config.toml
num_hidden_layers = 15
hidden_size = 512
num_attention_heads = 4
num_key_value_heads = 4
head_dim = 128
intermediate_size = 4096
vocab_size = 8192
hidden_act = "relu"
norm = "layernorm"
norm_place = "pre"
norm_eps = 1e-05
positions = "learned"
qk_norm = false
attn_scale = 0.0884
bias = "all"
tie_word_embeddings = true
parallel_block = true
init = "normal"
init_std_qkv = 0.0155
init_std_o = 0.00282
init_std_up = 0.0155
init_std_down = 0.00282
init_out_by_depth = true
optimizer = "soap_variant"
learning_rate = 0.00521
beta1 = 0.95
beta2 = 0.98
weight_decay = 0.05
lr_head = 0.00915
max_grad_norm = 1.0
warmup_steps = 200
schedule = "cos"
final_lr_fraction = 0.0
batch_tokens = 131072
max_seq_len = 1024
doc_mask = true
train_tokens = 662700000
max_steps = 5056
dataset = "wikipedia_en"
Each number is 128 + 32 x the weight over its row's rms, rounded and kept within 0 to 255. Layers, rows and columns count from 0. Numbers have three digits each. The size before them is the row's rms in percent of the matrix's.

# layer 7 attention output (transposed), 512x512, rms 0.134, rows 90-127, columns 128-255
093:083204110160154162151088112107172108096140135151144109136179210108126100125125147118124066139145082093123147137113076146117092092126149182129197128144115144103139090052169131134132125125127196117128175120183162153135098113136126124139108136145137106082130163138123122126127100158095134144108137158093086158174144178135132132090102125139086179137105137146112095100157102171161138074119
094:092150128097169169059138185062101118142014121139140145142177145136123113166132124153114159198150144143129143128157140177108189103190167143142141112119218149124108183147115095134107149124096155132133095137121102134120095190136091162105195131120148136098183120187136179167144162117152120135156136128060124155106085131164142195151195113121106168125130186159122146121165146112117139144116
096:119112167116086138111144191154084178089177131129158145148129138143216150146072129080163132150121117047126135100138146125162120148095222088120165177134166108134148158160086184135105101144115136153091126165092065126065124158096124119106174140050157206115105187217151153188100127133126107156141125129180148157181134092100146107144163102075136122153126094064132156131127133120096129139154
101:073162148110107128173098153115082155140154139126105127156090112068156121149115135137128060170140150129110105108164124082106112199153122131197133133170103117176151114126097132116182112176160082151110181143057166131198193137126091067078086113081141140133124077169131099174168089118129147142098138165099091152155147100142132111139157152135158053130094115137143150139112155110118198177111
095:118102115114173154062154123165076133124111118075180080058096170143124114154140062109138107125098126112138155114101102120115112068137128141086137078154130049133164145008132142105149130071126185150166145146093140138087145136132141116125170088078144051119144112146171149111176122121083134121100124113120132151111146112117139078108132153158159154075135140154093109102109119100101084132125
103:144121093089174144160124161174156134147093116096078183180129134142144138114150126105135159148132153129104144144193136091126139193105126100113141119086096097089093164083147104095083130124137169116093181137084166157098121139109165205136167135130136165096119160156174195107132142124122192111084090128115141114081168109105081138143106093148117101140135116155093166087046098120103084121120
105:127107101150174165107120174136054113094107095139177130112085094188093168123123156102156135131134171039146088144116121174101099147122179102107104113132158112079159136114128134108129102159064105164154108122123101120134133155133120141116119141109165128060160128129145154066134108085098179168117126133103105156136143083131160139183133175087147166145085178161075153146124119123105130063079
096:175095143095142148088120101123105140074183125067168107077177151124105165121133102113121194145093085132108147136121148097168148140082072139095140080198117195110103097195147153143180100162105140169153126086102095101166108123153130151109082122158137152093092138068128083081141136100072142114177130084047157084148155099112089136172163110087160120154109152119122141150103077131102144135112
097:153151047076123203090156188064178154107106085144178097158139160108100153134062116117121178109118123116116088140200104169138118081104101172171105094115130163062084130154138170071147150092086141144096094109085137130117140177097084122157092119141120160126139129100118085155157085082165143098146159166100092136118094135151091132142154102092104192119082129150106148142114095131100163128122
097:193135083154104140142120109116154113074104117151127126140073075146149142131161126134150129142096111062132125138147122064182166105085133119144079180083093111153080170094098148143190116188116195112131098147084144135131136110134119098160158101126155141129104106135151188183040108127119125143124150180133180138114113109085110126114127108114140083141130023112134122099111131145114148123144
090:061077106112101112140177134126090136133157112149084103172177142153100114094113151132123117094129160094101114110132156051156124143117132156124144193166104075113073092132129125134101142148152118162135126085048148061125115163088141072134127114163103094201137156171123127099105070097163140108127109125121132082155109094147140067110156084157128150158108134098090108110093151130149131136127
095:187077114083136147167096121115101150129134095143130152169140173160089143143061118056102102145134149127142097085123081106131123099157110062118114116222145078120197116141109121157185139108082146078179102138131150095213123150166129218119122183142135161073184194093086094115149119199161138123154076147168138099139130147133107102131186135121175175121176097087174159075100119163131122159185
095:152154129157110102162120103144080152110142146131099150157126141125094179164081077087145175200174087097086121113114180079157139130123194095163164119122108082087101135132116140082148142145106082160130127153101138128130103161096121025165112147070135128107138130106108114180112167134115094088137142080122065117133133119126113115111127092151158154105082172110088174129143131108150110146067
099:169056090135184117100147112126130162108140183093197095134094150122081111138150135144103163124152060122161078075152202175149156108151169177181114127086177128149132134052113124191087115068064131140161119095113137153104127098214129122049136134162051150153124152116148111102148121138105140146120152173089147155109139106142105113114187110158149090123121136085140147121099127164091113137148
101:196118099089160186106220080088082077182121109157125161096147104165128196105119099114074148122108117098164117157126140111097107100140162161050142094103120133124147156127149113128167144151117141178158157118109116096142087128092111113112181135125130127116157168155147112192137085119123115126076073147090071151122145052141094125094126121147185078152087130107154157208100116129117132171069
098:185137131136118084115141111148181099105104080152150118197158086157192137166134152144178168089121121105180120062186105121133051071063086091205096117198113150150131140104122153122029157050155155160127117119189115153109184078122087164109178115068140133091133105136126124140120144117108107116151132123152187147092138132170096156110151141144138120131084162140127087100117057106196126075132
100:111104125052163107142094123146131174121121076114123111095145120063125170113108143059103128129126161127095216143129146145123149140135073158132095109143158100167112158122119137081149080111151061190149142132145156037150090174123145209167118090139121109161191119149110119103147111120158114204163114156184129127148080105068135108124132120109153109100092169113186115141160158098114186100095
090:163166164086118121122074119179181168111162126160068077163111153134094151113138143144121149140152155173098086109151032098112113111051150059143171178151123120090108136160081137177130121106130157127114163136156114165182135101145136207127167143101059160144186148103163085133134110087194116128050126107085093147193102165144123136078063131096115136113130067092080139145112135136158138133123
099:146121109091154181110192055199100136139096112087147169157102106062153145123135152161158140151144111117078157144135100193136165163119137143112140104144134139134112105122122074128151107152149176076129198103136115134106175105150177101106150126193135192153099110051127132172139109119145147234096113071088148122123122165121059193121107102116136162130116129143085107159070129120140179068125
106:071171060177115195121114106113125129092210146163145162075083110071157097146101088100108143093111143172104174179122197136103112148129160112142128138104143195174147141136143113173089087130171102151121106143146134099131139154111147088133133081114092128136169121176092062098117113167255118118136133091073090116140166124118098210157151183141160166075085150147124145086137107106116123130124
094:093131084135101187132147144100114137096092141106104150149155118139192170070097123112146161134133074088153075170150122180170131144150105164099102045148144145073160130175147109146145115131168097159052076107143156097109114134140162142157103130075184117173185071109123154117106168175123113191154143122090152093081096143150070085101116117153152125144130167106123143179083107174120113126185
098:124157161154114136090119186109120145135120123130102154122078120148088124119175160121128198155141043102171105109126137124179155184123153131124142142112180138094111093161121147141116145116128139172081105148196082113086124188127147106163112146189126124096109130078129121140126152156055171145118146130126136122156152115120070133157133140076137076163195168121093151132129102153104138136108
098:129151080081128121158146144197106159161122113192134166128139155152180120145182061099114143120128080118147106108104122153186116106098136081124114151156114121133124150112154130061146103105153124108116098166045142143104049081141097078159148101112165160159169078108120121087100139091182112131108121110162088127137097110186113102108076083130151151075136145040140141036123132100102161102095
097:173160132108125118087125092125132099104121163094141118083094102098184125150088133107152118076107162102158106140139120178162101164089087103134154182120132077169122141165124129117143235118102121060128179112065132137150124198157146121173160096107087099104102121151156153116112135122175165120077140169047093103105110090070047086119133101151080084109091114066138101084113101143077134155138
095:169179098152149145131205165162103095161113159217145119185152128115157181159121127208137109180046092120149112124148106144133103104099157106164124101146167170134126133121103147132106147160158094136100159097112124157156136186125118133187150112118137107124115101093107073077095112041171151157143121153157139158134129104177135098093130110072093194164042142139154099081123171122094106119123
096:177119126154081135084168151123150202145094152106105155170087100090119090110132114107101112112085172112095158099148141121159163124092091096143137104143176163127131119146089163042103109077111111065055163117146102101158166103113183107128102111114176179169147141160149110153126149106152075126105167154086180124122085074109112125111135187147144071111138117147134139119058130103137085139156
101:117152125088127104163117092148073143167144145131134123154100110086188087154152143166176171137099140171112139174088144124129098155075200134188104175136143065103136102107107117117053114164068123098126106130103166157088097113204163142148139087181092108020121115148187145141124117169130149083130170092118135053112140148146115106112091073166084141137102146135151145113129144164096127100141
096:197095088103139076107137146116160135136131146157146139178174146157157151183167168150113127067124179150094108098140101111082202118090138135138138151209175139162179146146085143097116179058134129155118110148152119127139180139107141107057137109109119175188135095158123084077130153180101123161172128106077147020141068146158150092091167101152049141159148111141155087139132149131120170138160
100:116098064177141087078102123123070102097144130152126164162181156101151128194101079098110106082096165151125073136115165069128133130130146113099093098142139123135184132124180146123173142138136110133150073120104145139163067157108081159097164150107083103146156095147096122147090124062100118090146160129129121106106119093090132074173110106074163045070136073120138195104133159103125134139172
105:128130105103095152160105105106105138124131059037151115118153142232069065150136132128134137073101114144138105130160198164145135135094129086152119103097108101144180120142108130173134118100100089140145132139161154158104102125105179109148081106145181136136119143112092152134108123117121128022116140147117140124160089085104103117123126099152092105105132183146172129145128129148116183150135
100:112157121172104155131169220080102146130099154089149112083129133111124142092110158166147134143160103097095151078201135080137173146172111084130112094148140100153096160119165125136155169155148140125093134175076167144142132153163161109125123082155148104118154186169120144118126131162178092144150113108228129106135119077124151130092124145171158137136132128158181096160090104165086142168131
093:199173147074123112175085146112144117133088133105146128111155136182152148131134121121143098124125135067156088095126162098142160093138106162145071105048129146128139098135161082168050136118108149126064078115169102081096159151054163163127149124142117142109165152164084099145138174146129122152141140112082123104154111043087119164167101083117102131157161180156130111154122162135162176121127
092:114127122105131132095163142131140117162133129116117229161166117157218145126119109138144079147163194125124146077129176152113123168147173047161151094139099140188139119160137097150104110102144137157095137105141126160125155086128112102108141128099102152042191167135152085091105122162123175113089140116156166127133158084166124144118140145104151124108168154094124169101170097181143116085152
103:133127074148196139087081120059092092151138155163145091116152085181181120104143127130085136103142075166107096112161124147157137120144162187089141207050218139143139106173080129158163131191096153095100117084154117113114143095131122166103071095229139109117120173143153125146166154139184049095204114054126082087128145124104166143093117164169100092102139116123100100114135111124118119182131
096:207152131110068113128165147062152175169156184125102120084153145091141142089120036143111153123128190155139107181123123165171157172121095118180071099153103132129129099102107132119112148126168114114134159154151172073055102127122107126128139120105125148143127108200068093148176138091105127096112129135167081184113177147108088139164035110131171127135138099123165205147121150152163111110091
092:115179147180120148142099146183134145136121109083128151062112116149175105126152096113121150139058175165151155145107192082138149152128083100159148171078102123174113138103101108097139182143100147164058160130155111072087178129185131149119188108134160093167107101153153102083124139106087120152087154164094131156112095115165112144082077095143130193178101145125125128103180125147075101139077
103:097152182180173111115091131097109138118135141098123112119107168141147152160105111091152121191131097050113158153109142116140157169053157182088115142057097095090121091125156076092176110146125134141143096110125095149082174168136137086122076135134094163092158091169108167114152035092107123143168132150156135021139179114119103109135137150148084124169169185114134187130090216090134134136119
093:088196054145135109146129125150129207143087113115134178165112157128138112125124104119101156159100127147175077177114122110205140111134116060101110129128135195104101139090128124130159063104150103111122159142072101199119101117136082133132177141129199097100134124147145149123113136117090106128156078164164129198140140114122118195120105148082122142087129117152144092132117031121116114119152
# layer 7 attention value, 512x512, rms 0.156, rows 91-127, columns 128-255
083:201110120193171090186115088184116111116133124140126131157123100055149163136076104114114098155085134111169097123120101131096117128119130109082168093122050128143147202141189128071148159112115089130113127077117171111180168053107144064188113095144151112159124098072166161121115143165138090109102130145103072134166173095155138129172095122114125114090116098072139124144123138219134149083112
084:110128095148117126175161114072142056164134122128151106153178142181134064094091118112127165102145113170139130125154148140114088118178126164157115154096120140072136104128122131115150130119153151113152137098157128148155157145163162144144069160172154107140147092140097131124138187164122155106129141118115099070110091144135106149104111120165207026139115092192088067090143144112201155108178
083:130111103095100107127136102105107111103130128130164133085142147169141171131113097117170150096100072152163119106099137147101176097092132085143148138079136085109096123109166163172080144115091161121115094106180147150073094134142161155150123167179114099172146206059071138085105118118122064151181120126171092062153116150156112168143134105109100110110167113119132188147146059105111083141137
081:080177117113103132124092157084116094071141118165142135166121120143134134118139142069071147084126126148123098132097121110138156178119128155132144162163119149123111131198156105158141187180090047099149115163108157078174140125115159139161098157114124160107138090090122129114128095100136163115164097092141118163147148155066087052225158084119061152144126139153148123115203109174175080098164
082:191114102127101139123131077040088159107132144121120092057121108137118107114117151116129136100121078126108086128026163162086141136167144133133136141160118080082153129173168159167136144088109127098090079095236091114111145127174089068103089120096151089112124094102111118139143126131098120149171178121178105153119114169169178155113127104108197186095132156120105054131184169128103167105156
088:105167107120101070154130107108149102094125183121109121147134116141131117183131085114079141132130098179109160119138078106146199135104119122145143129136104147122097129164140149184139155157109131153097156160126169156144112090141138180099223140131096103149154149129159105178137121153146154066158182112105181103098114149125083098129068120136128154094150135116136123110117151189122122112165
086:034155079135096135181115124125150116113098129152111125192152129150185177108168163102114100116189127096194124105054139176123104134130174095156139141150118143137112105091165100091095148168117113101174158119129124129107152151122065136199104155152130101142124086110150171135168123152171122148140163141127138121176127136148164093083120170140121101133092100122159054089103156074155087148134
082:069109119175122090144095115155064091084140144143092135148113116138139106178203160142122068110128142142151102097120148127131167144098143115121158133047169108139149195126129132175136115174167102125100166147143108118166188166203135055140162111137152099131156139141175174051144163155151075158112126113201136146106131119080141129105065164124188114136113175097123079112124197121121130124092
084:124139187118080136144160172148085122175131124128117112099190148139088107114159144101107140118121173178113140116098138149078138111157080155152151131174165151119099143071159131105129138041121053136140157082083152129118116094137130083114053123104089083133139173095063058133166150130172125146130134103128041089123131087179158147128154114146138143135077156138109103165108118136144130148116
083:231170094164109187126116107133102129057096087106116083065125101123162101120149081149153182166129117098163117125110070137115078067112112142106120096130099146154228099138131105158100111087101132128133136168121078200116127090192152143062055157127176137105103170146121112131167116078088105103099112156173131155154124142167072174092154173117129121103155149137146168120165102122095141100111
085:086096155200133146105122146105132135101114116124117100134153119141104091090115135157123172148140121171134170187085130184067167170167185197144174132059076120148129119093133125165096122173179089159183110122202160148095101136156099074138109065125118138174152102129187162091126108114093151119112142124132141150186121103112110118118089086139094081088127167173126175151176140137154129112115
082:077091098081186154091138195143155142160136072159136154069143108147212091120145115114095115132076184121153148184171072179143134065148088167128189113148120168122095151118120144143142092098123172129080155179136160104141209111177137183099131141147121146127128113165168118023155097145137129125139213144132163096174129185150171093142149109121113160111193089129116052141152118162155115099068
088:089100125114082109151059124131125013143129126105115172147120147160146124125167088091134091104080202128110181154097123130062168135117094122149142163166114183097122128144112164155171172140155127112080126143142119090156122157095136099168051146099178149143118129070107101134140125146132128178168106042123114093190154111133152139134106132101122114148113092165093120088167162090167099155160
088:046150084163072129152054121144119110134152153154140150186147143069098103134157104133159085122102113126161143106118137138103130152119127103201093146167154153133096095111151170156129111073147124117121074170109093074047153138192160107060088106124154096097125093156108193088151138143065138156156219166130105084112099137146125103130065139046077170124157119130130111047157129117121106104154
084:064140118133070110170113109117083123112085194113161144060129155103123091147121121087090117123214039140123134152069161123145189150152126119087129153082154131098116148164100140141145048230106140119137132069069136118144121143144159090154125147133147106146090076120155170138168097151129139122097150139151107135185118140115141129112109094158132138093123110159133142149132194154093091139093
089:107139154219168131151104127045150087083143165160191156170072110152103129175103105176046133118160096109096115128146092147142101089122240189139145116102136154119133128120144106172156131121152185104065087172102157179119135120116078051118169177064137099070089105153179181101123137095067131100133124143122119111112198191179156122136073115081100174135164122126077113141083109135125064121153
081:108125111170169092164188123104113098134120169108112144103129128130161117085139135126156073098153180068147150119124124119134097153168118211127146096067110151127101132094170111134102171150150120124167140107093114137144103156183082110133117105136163082168132160156120141137055132118051159148150145120189143097044072060112176165100162146134120147110132108144156105157153177100130117123145
083:178126112186139123128126170111116152080176120163134098131137163121142167117141088085089096136096124119151086091103158111185059090149130139122156179138158074130153102126113188108136135091140119167130107131153085124186131117158074103118137152091132113105179155153144125155117154145133103072163160146111176112140165133165178115125231148083109017143141109152162171119132127119120134155142
083:113113172151134086145152156088084220159045133141115130211130154183112116128140108131135141099115104123129118122215000147151102100146126131064163137109087092125081165155138131117099098157135180144114120054105107152070136121144130141124154160181155112114122108077141201146121129118070124147103169163160143139137152118135143067136096036116140148165165115111126121149149156149123080171111
085:159133167140173108129153124098160119136149151168113068092109101136079091121155142135116094113117149124075146133159164063126094120120122128163178124106093080141154150099106183146147117168091134112124102202041115158154105125146060139111171128159078094142119142154119114165115146109166205057066129199173136134110145142122144171117095087147090115111158126118109130135117113131128109156068
081:144143121126201058160127073112132107098118132150097106128170075145190121129140142164165091087108171159138142158113130121087111113153103122158120176143122137106175176108110103100148114085154125076160095098090144137155106101121167151109138103060139078136155146134079134131092141153162117144098151171141083085095132150136147156125139121171068162131080048146187127116163116142125129086165
088:114151157141145169168161146150153140064135198150119183130084123200104144157084170105125078112155151140099150098171149137125122112154154139097148129121108146140116142113104105148124092110104182141135134136163159131143125120153091124111101106131136076170115106139154066096157138183101087113172128163137143185092130109064192146138142157104159132166088119152100098186149142179130071115090
089:109113161149165148156103193148194143130119153158126134132164143149101142137152155153107137135093109166137113078130148135112195060151122118157163088089133117077088140061081116154121058118115111169116142137178156112110146085086141140100127130190144144106187059125131111126133100103145066165183143117183106149134123145129196116121077149122154131126129119178171156100146104137140134125136
085:094079150097136085113086128134091110101223102119092100094150181153151051140124143119065138145197173110126112153159120134088127170122131133129136116110119115175106154161157120144142092159127149158154076180108161084118132115152094135108109177113087122132108075086139155066157155139100138096076161099144097094088154133161091154142080102184185140065127125137167147177164136172194139158083
084:056107147127152104105117108126152054089130171156108110109147193158147101127115157099084134080152092129120107167113126145099121134170160082111141110123128082114088103085220100158128130167196154089205060119139077105114138113083137161121082142112116081109061175123167119133131125169091128117128144133169129144134148206104124165109103080094121151132158132109160096138164089118090220105128
087:175128060128134157048088145108147111102181053173114132114082157145081179121087101094104112145131159082110137095155137109099141065142101120130176130101127167126135172177116105091151151130175138147096158117121117137102210109135070099139136125100180096119165168170170176131123144121149104172146084136109084154119063126146137137193128108127190140167138126133093102140121141137188120136174
087:057134161108085187132134132141107102119108099151113144059058154106063120062098111129130132138113166101140157140109126145168074102116149134092110111053056090121132142159120187136141090145150160145067142110139142135133083084129083112154142130153134095080125134192123193176153164126180156128083130184110036084111149141109133135130122126136131147104108074106146174111099128141101122123079
089:137146168121122137132152154154146150143156151123169213153099199148169154061153152133143153133189143101173213107164059141143119122163188145087134110164124170111090149099131159113141106138159134137081155093160088101094165101109156141140107049163166111200143107122167122121110135188173099197125127123092081172058147145224095120102105149125092137150201177147087113108074115133147123106134
089:119100126165152109090138141137155123116088187180146084106158119101130154075109100089161160138127159084114105116126066110108136149167096127088164101126074122144096140128125081189117110138133110082173128178099078115147125140171157136107181149090147147128113100145117092136151087166137133188159103111166155134168179141139111127155123195135067138138096168138044185099129164058189076140094
086:156124119084109093145096112112151110138170132193039188202155106139169117156107134114109155097100108139166066166066148153118096094150125164098125125075165103088149134139126133144134068101073110136159145110222124162129139132099124159164094170121084110134126113094199141137212119143132173119185156128112079062115151129090048135116136071069123084159127108098138181103167122154144158136166
077:077153114151126106136131102129120129130158102122130106133125100148117119157120128149071118128110133223119096130162099160139156180105103129139121095153147074137122094127096141105151070079193145124187204131080151119129156144176139123189163094126155104134139073100153105091105120127152153144115119144108054130086164176115190097100106071101102156078137131063156165082151089141131103121070
081:139165088127061124141132148152200135095096103119108084144140166117113103052121184121083171134101087133138083155131113079158137156156121148083106117130093154100153135117129082117157156144167131126163174155150112151085100186098129139128144148152177151152083115170118077143137115126135090118138141150171090130123176235095113133118165141117114086151137147123095136201119153139146159111123
091:097151200126109113148117081145144170139113131152075103142105121155116116179121104120136120132128162113132171124100189101112141130095029166205158086200104102148114139095187119062114098111144116134116111142119131142150102166181114118150147127079095145170119084166087112159127140149202225164078099167040189103134103137117089116121146100118203182176105188148169113184118111161107146041127
081:055095114092132154145075147120086064114190067126145122133130104168095087158154152114149125189150097116141107120120113129113112151104222122098124159094152146103074135186105126138161088114159112161094135090084142118138175117059125173158088195165154135072140094160160160067090133125137116106131140106143131093120136186127166135133142092155125133174147099133084072155172137154119170148123
081:161172154093101123176171135097081114104126083147126108168140134139140139130136168109151137129174107104139051130156084163141128102119183105133147108164170115087156135111135133138084067091144114146149087169097142128189117103080123109102100096167073142078065098109149132139156089149140120087095094060095087081173181131124157110177138094155149148113117099149105081172084142118064089127133
089:159115105108074124149147133099122118111090092106151149102105062118060102124165126160166146088063130197132110118114110159124103095164102132176173117143193103106146136166089165109111129065135147103102172131133180123120107038041159157126182144146166114127189148079135120079144199184127111144136115122091180189142130147163111149114148122140145126053098040136120149169125124150125126109123
081:123102172123109157110116097156104097103089142120135120155216180111140147123106108108110065106147106133050174059097135090073096129114115151133101093166099127163140138133100091128109112195096152110124124109187071042159152132108111081109150116161075171157074181134133063104166125151148197118132184085174181122116142136129143095101174156142116127148170193048028099122086195147171138148124
# layer 7 attention query, 512x512, rms 0.14, rows 128-144, columns 128-255
099:096115112120114082124145128110122156146119141212155177184143102176127133077119148159178147175154083124175123183120089132163117118142115159155173122063091144115111084157124118123073084118136181071139073151224103180150154096121168056182131093160136093146090157114140159160146138196125114133089110157138114131146084128139160128100137185153126052145101101115100072155125109159123133150138
104:096092114210092142112171143093099123090097106129154167183095145094111156162179154150082156149168058090148134112116150079097129141111111146105149149112080105106180126117104130132089176132076206166145124122091127115174116132140109080185119158137171141149205121146143200180074163140153180116078122147092160119077071194091115107156152085156129136151123118126129106155130157179169121120172
098:157114141111137186101153120135145106171091212058158187110118109112173157076129109130156158152105131101175112120121171200136126191165122155182138133193178105117130083130087143186188110074098160102129102153115119138095046055119146098150141144136096157132139099169095065115152167104151152125135120171075138134165131099112147133104147148153106121082104117163101204075147147145137138107165
105:156063177127087163096166175171138168133078114169101109101195149118091152090167167097189106137129081077126129119159117186137132125097046114149168083118122133118120164117147073115147159119185119157114146123121108144102072200132084128140172156126111136144159150121148089142147151177119164135133176105096182122126170052136117159164130193118126192081179114129152130148139080125134103135121
104:050157112097111142187139190109137113149144131140139113150132115146121081097171108165095105116059077153117151157103101062109129128106074083143159151027117088163115153141098089146133161146125138150102165107132093126142070135075106152128122129105149154107116143150071054133102162151115058193136119109176171160142123089165095154094126142139144116106144026133156112087117142141126111104106
098:113102147135212161150145116109079146110178193140100122155156162091134154131115153086166136122192133069168112122137127071181124182111104120147109128089123106104105112158188119127122159184155131151159103114152149096158114137143068167073112152065105086094152093134135115058174081119095150119117136105095115118151193084103148160166136137088144069142057200125145069102107126115121045181156
099:099200163131128136086140088127140114113126134163115119115105156083168105152145156181160153153150093193091134111106114181175139071077152085067074163122122143122140118110072052124140112144110194109117099114093155134044089105179123097136151151109113133155147108119134114108125106135151143154097136147111085054140126087157092102112135176142180132143134108161138090143121145090106085085077
105:118117107100141174161134179134069100099082104070135107143108160126197119139112155125141133164206122121162155119144144132103114130157133130060146088169125111115169129137117111142115114083104122128156135086117111144193102116179133120106126124102065137122138159152138190146180075121143131162110161142127155126162145095077119134181137144187092152079189155095145131138163071158103155120095
099:090122105150132110116113180124097154112212139096118143158150121201152090135091146117089199142123195104119143116138114108111107183106115135083106136140116145109135095072133175130178067185115120186110135130047145126132119117144146109134122154152066127166157171114190143132141103098175138133126156167134105087101111142129181191149142127173201082111093118175150131183140121100138194148102
098:159130107135083226094122098087125122149134130175098177089112127143139123142158143141123129145104122140107100130074151130178073094078135153152151149115108187100162088160179147153190104156122141198144143163068075142094088090146117145176201129103088160094122129167141101162143090103130150130132112179144159152131129162102151115168117172146211149095111153129169084135164182095137126162127
099:128135186117117084100139105146117171139135137135114101106082132157160084116158098188134126147136060081100155146181078086117143113161115140088118183101114093092152062090094141133126133122128145135147115175144126133169133133134124185146192111108147089129145094104169117127175179058097090090166139111134121067149143168193208157151170101109114124125174066102134142163148167167122167099168
096:136119152131181152162148173161103121153080177135072137128181137157173165116135146177098108133144148098123129083141175088170121086145138105144126174107169108140179176112177154129086158101117124076145116141132135128118159133140127112141096085054217119065130197079110165135146088103148118179133118121105144134176155101126100098159130172071110167166107132131128135144177132121130173168202
107:079070110114139119090181136093185182092159153165141102145146145141203152163132152159163115105123109102107077174079108072141148103129121152103126228086080115078113128085106079121127107131155147130163134125174087156179099149113065114175167095129161140101111116152117130139105129110163071127141172126136139125107149097063090175162083152069106102163196129151073162139158143134096098180115
093:132080085190124180148131096165123121120098154113173102187125167151127113175112179155157196078178080120140130075119120087167156161069127118133098161170182107124142155093175198127182090092174073066158090138176091156128188104089111130114100153114061128142126099168100138115146139099114147118103159129186101178130108121068141120169089120172116088152151171133111161101094146130147157148068
099:131148093147081116121120182079167125138160158154137121140130103120130157114116172204093122105138176140059114092177134136151143114042084126128097117104106133148148136184140126100110090126144161145135183124120111148121149138135113149176152119121156131146097110104131125138123171097198143117149177118136060172157110134042124203131091112159108108120155123109141160125073099182141111184085
097:125173122177096194046130117046110105184134173106114129122111131086136137106149136188144140105104101110142083112206113077124123155097096124150174170131175118142130130083091091197120122187033131128118145139120079127102094144164086130168100140109121062114180108135176119135099128158119107109115139157074113113107172130138127112145084102132135113076148123126102067098089148140120091095099
103:097153142111080125129168117027135122137135144188120170131097110148089149090120145166149162072148147143141066138132098126154171080165129134175185094128086131182164093133155135110139207127162159117172095148131118158156151142139096150138142115100120075101134107167115121166168105097091178106088143146122093129105132156119201098162161032146163103142147120129090126151147138109087112122132
# layer 7 attention key, 512x512, rms 0.137, rows 128-144, columns 128-255
100:101149139222127067132140090151119125197130118154130187162213138093148110114124175103090186156155148152106127148072148055138078097178154150146127090152096068164108113183134154142033142098107106126070087100130090195147087095142140121132086102164147123129122093135121159088165156179121171100109200132160154133099125137107155138178111173134131089095155179087092093176177118156096185144164
098:152178163162100150105114120128159116187190168110074132172123165077144161125151192167132115185143091062091183081137149138086122090132194129129158185093120152070143174125163157186131198098147108084168090129094140139146099148122058092093164102122153137101145120112120114186147132111117160175144122154119123109116112137145099114124053144146111113132120146154079131074136146137106106138118
097:114158086133084079132099102111123085134141114120098117096174109160108120141145078127135110151135152124118117203138108121159119199124155089116123131127168191116110136124137152133118144152129133101136155107070137151077147161155160056111177155118134113169143112122193161093176080104110154167136120098169095115136134129106106146138127104151121130141112127164158111076082049142114132049169
104:084115126098093113148109149095123151133116091135171184144079124177115114105091123072172112176184068120067110119171071078162137155119066155124172162151086118131137188090083130156132120103156094122140186121117036125155124131149137135148138089104077117116131151152155158072149127140151135170131163079095084131153166118168123173049137149159142118120090035093139129100074109132158145117133
097:159115118120114108156174177159173157130155186057169150137074085091119140113152153097102111051105095144114059104151143117058096122129136092083072144140072106142087146102163117134140147126156153099139155135125098188118129129124175121106185114132147086111116103112102148162098147119122163118159096135080167140205119115042114141128135092089133139097100077133112102119126135110076164130099
095:154108120097122159111079099099141097143122130067144081139089147123140119109089089094051109138161121141180125145105140103133103100148096119148091150096096118135166032116100111128041159104140153141103104136093099158134137133156105150116099101157120133039166158138087175123161138171121160162170114111135105196145108087111086137167149110091152173109143138120119124152119105139153095126114
093:125124139139138126110085117153159108090156129155066102105074161143090115084171142110144154126086145139115081121136145174103092100147134140202088097152099156188132107137168128098156100154066077098107162140108159073108122141164111130104171136114119087137112118147165114121168153075114137094114107176111152080126181175122119128156102094143056132100109158184147118117174150159111149132127
100:139143083145118152139149186085104127157112157146152182150105163142103202126132152158141112128188149158151088104176110099143101098098153053185132125152142123065104176124150141116096130112126177130128114126098088199119145167146136149116071090184191126135173178135110074126143134119185143169104126066159132140149161123111147081148138108091131138143164144097111129172091084122160132101112
096:122154123129115118084069103170097081137112086151125137178094102139105135121140061081146143153071134055084063097152103111148157086119137134101108096124119156222157098107138165113133124078118144130157081160112147086114089140111138116060110194148127118135116113084102116070149137124100103095112097095153098128136113109133145169113090104094107099077125141073148158159124178147085069071074
097:079115134087162132136154057100156164107103147089114138161087193158144141068091095082091168134095124124128087188155109092122126186082199128089145112096148122101138106151146150092096120140160071014193126088120114137100124120111098092082136126143136174087088153152153102125147068145179100146160137110109092149126099148107161156019121102193108124159180150112089158115115176093183135144111
102:126102092159147132119144087129132052114155139054124110122123128140138149131121123165140070109128071154134150121124048114073138077139180134131121136094174133137107091091172112124048087097132145102155127100125108152108068080146109103124078182140078150159100082086115158065097124166140114089127149116139147108118112172184132127149119115171113154090093089099062124099061166118130166147146
095:133119062142132131121064109121080142102122146029113134095208169105181122153125113126125178170090117154116078111153063170165173135182046077096129085140182066075127151133122181149098131093137161154180114158123091116096153107159164195134154132130180105159142077101100109153168160124098121097149152092139140117203155093147198085131163124097098114116111116119088094161159126109150166114100
099:144122148140240170163158126098107129105170165143166115115172114120171160157137185081090160109134117120159124081075111081089132139121079167148167107048059122171148132142184078094118127113133096112164146071156061140123071129126147130158074128102169079154146116120112152099137113135088155122114184088168125127165092173105127120121119090118160139109110105082167124133107125151158092197147
096:151165150130127128138065175146120187110133111128124205127189108075171090180152190134115172156167157082102146140196090123132186156134112086165171132148077097115109132163109135140102156094096081164072132150134089193108109094124152116185167147125129139199112122165142132133093127121113092128169150164163118103173128120128107041124100115112152142221180125158125159122099137083064136123130
100:186170201126139067099171146090087108171151151155067093144092075088137156082103177123110116178131107112120125134116131130158091147060174184140134122117164135098122154113145160173116176118065174120122110091154110144106187185171124153194168125140081180135126133146166181139150153184087087155102192115197118176142096134110106144086138105095132053131135128118134169116112056060136104140106
094:115158082219113113162134179116130153071136136177086112145085119127138149109146127214177136148096123167179137159138148088126089098146146148156170089141140116169113152137168188072146150158136130117134092091164081146136064178193091113121099147116153158152120112112155095167101162118137115166111073111135087095167143103126072095111064107116090117161136130146187152121139116066129133152131
099:106097131232153071181152144148166079119083103171040115142103066144084151124152060140178164122132151134132145126135122195137193086127164177170170134102085086155129142134141099151137135110183145084112168103119131181135122152104093078161143087151169148145179156086119178145071118085116168092131076167051155185130094150174137175138177107122119025066109201173095173099111133133122092108128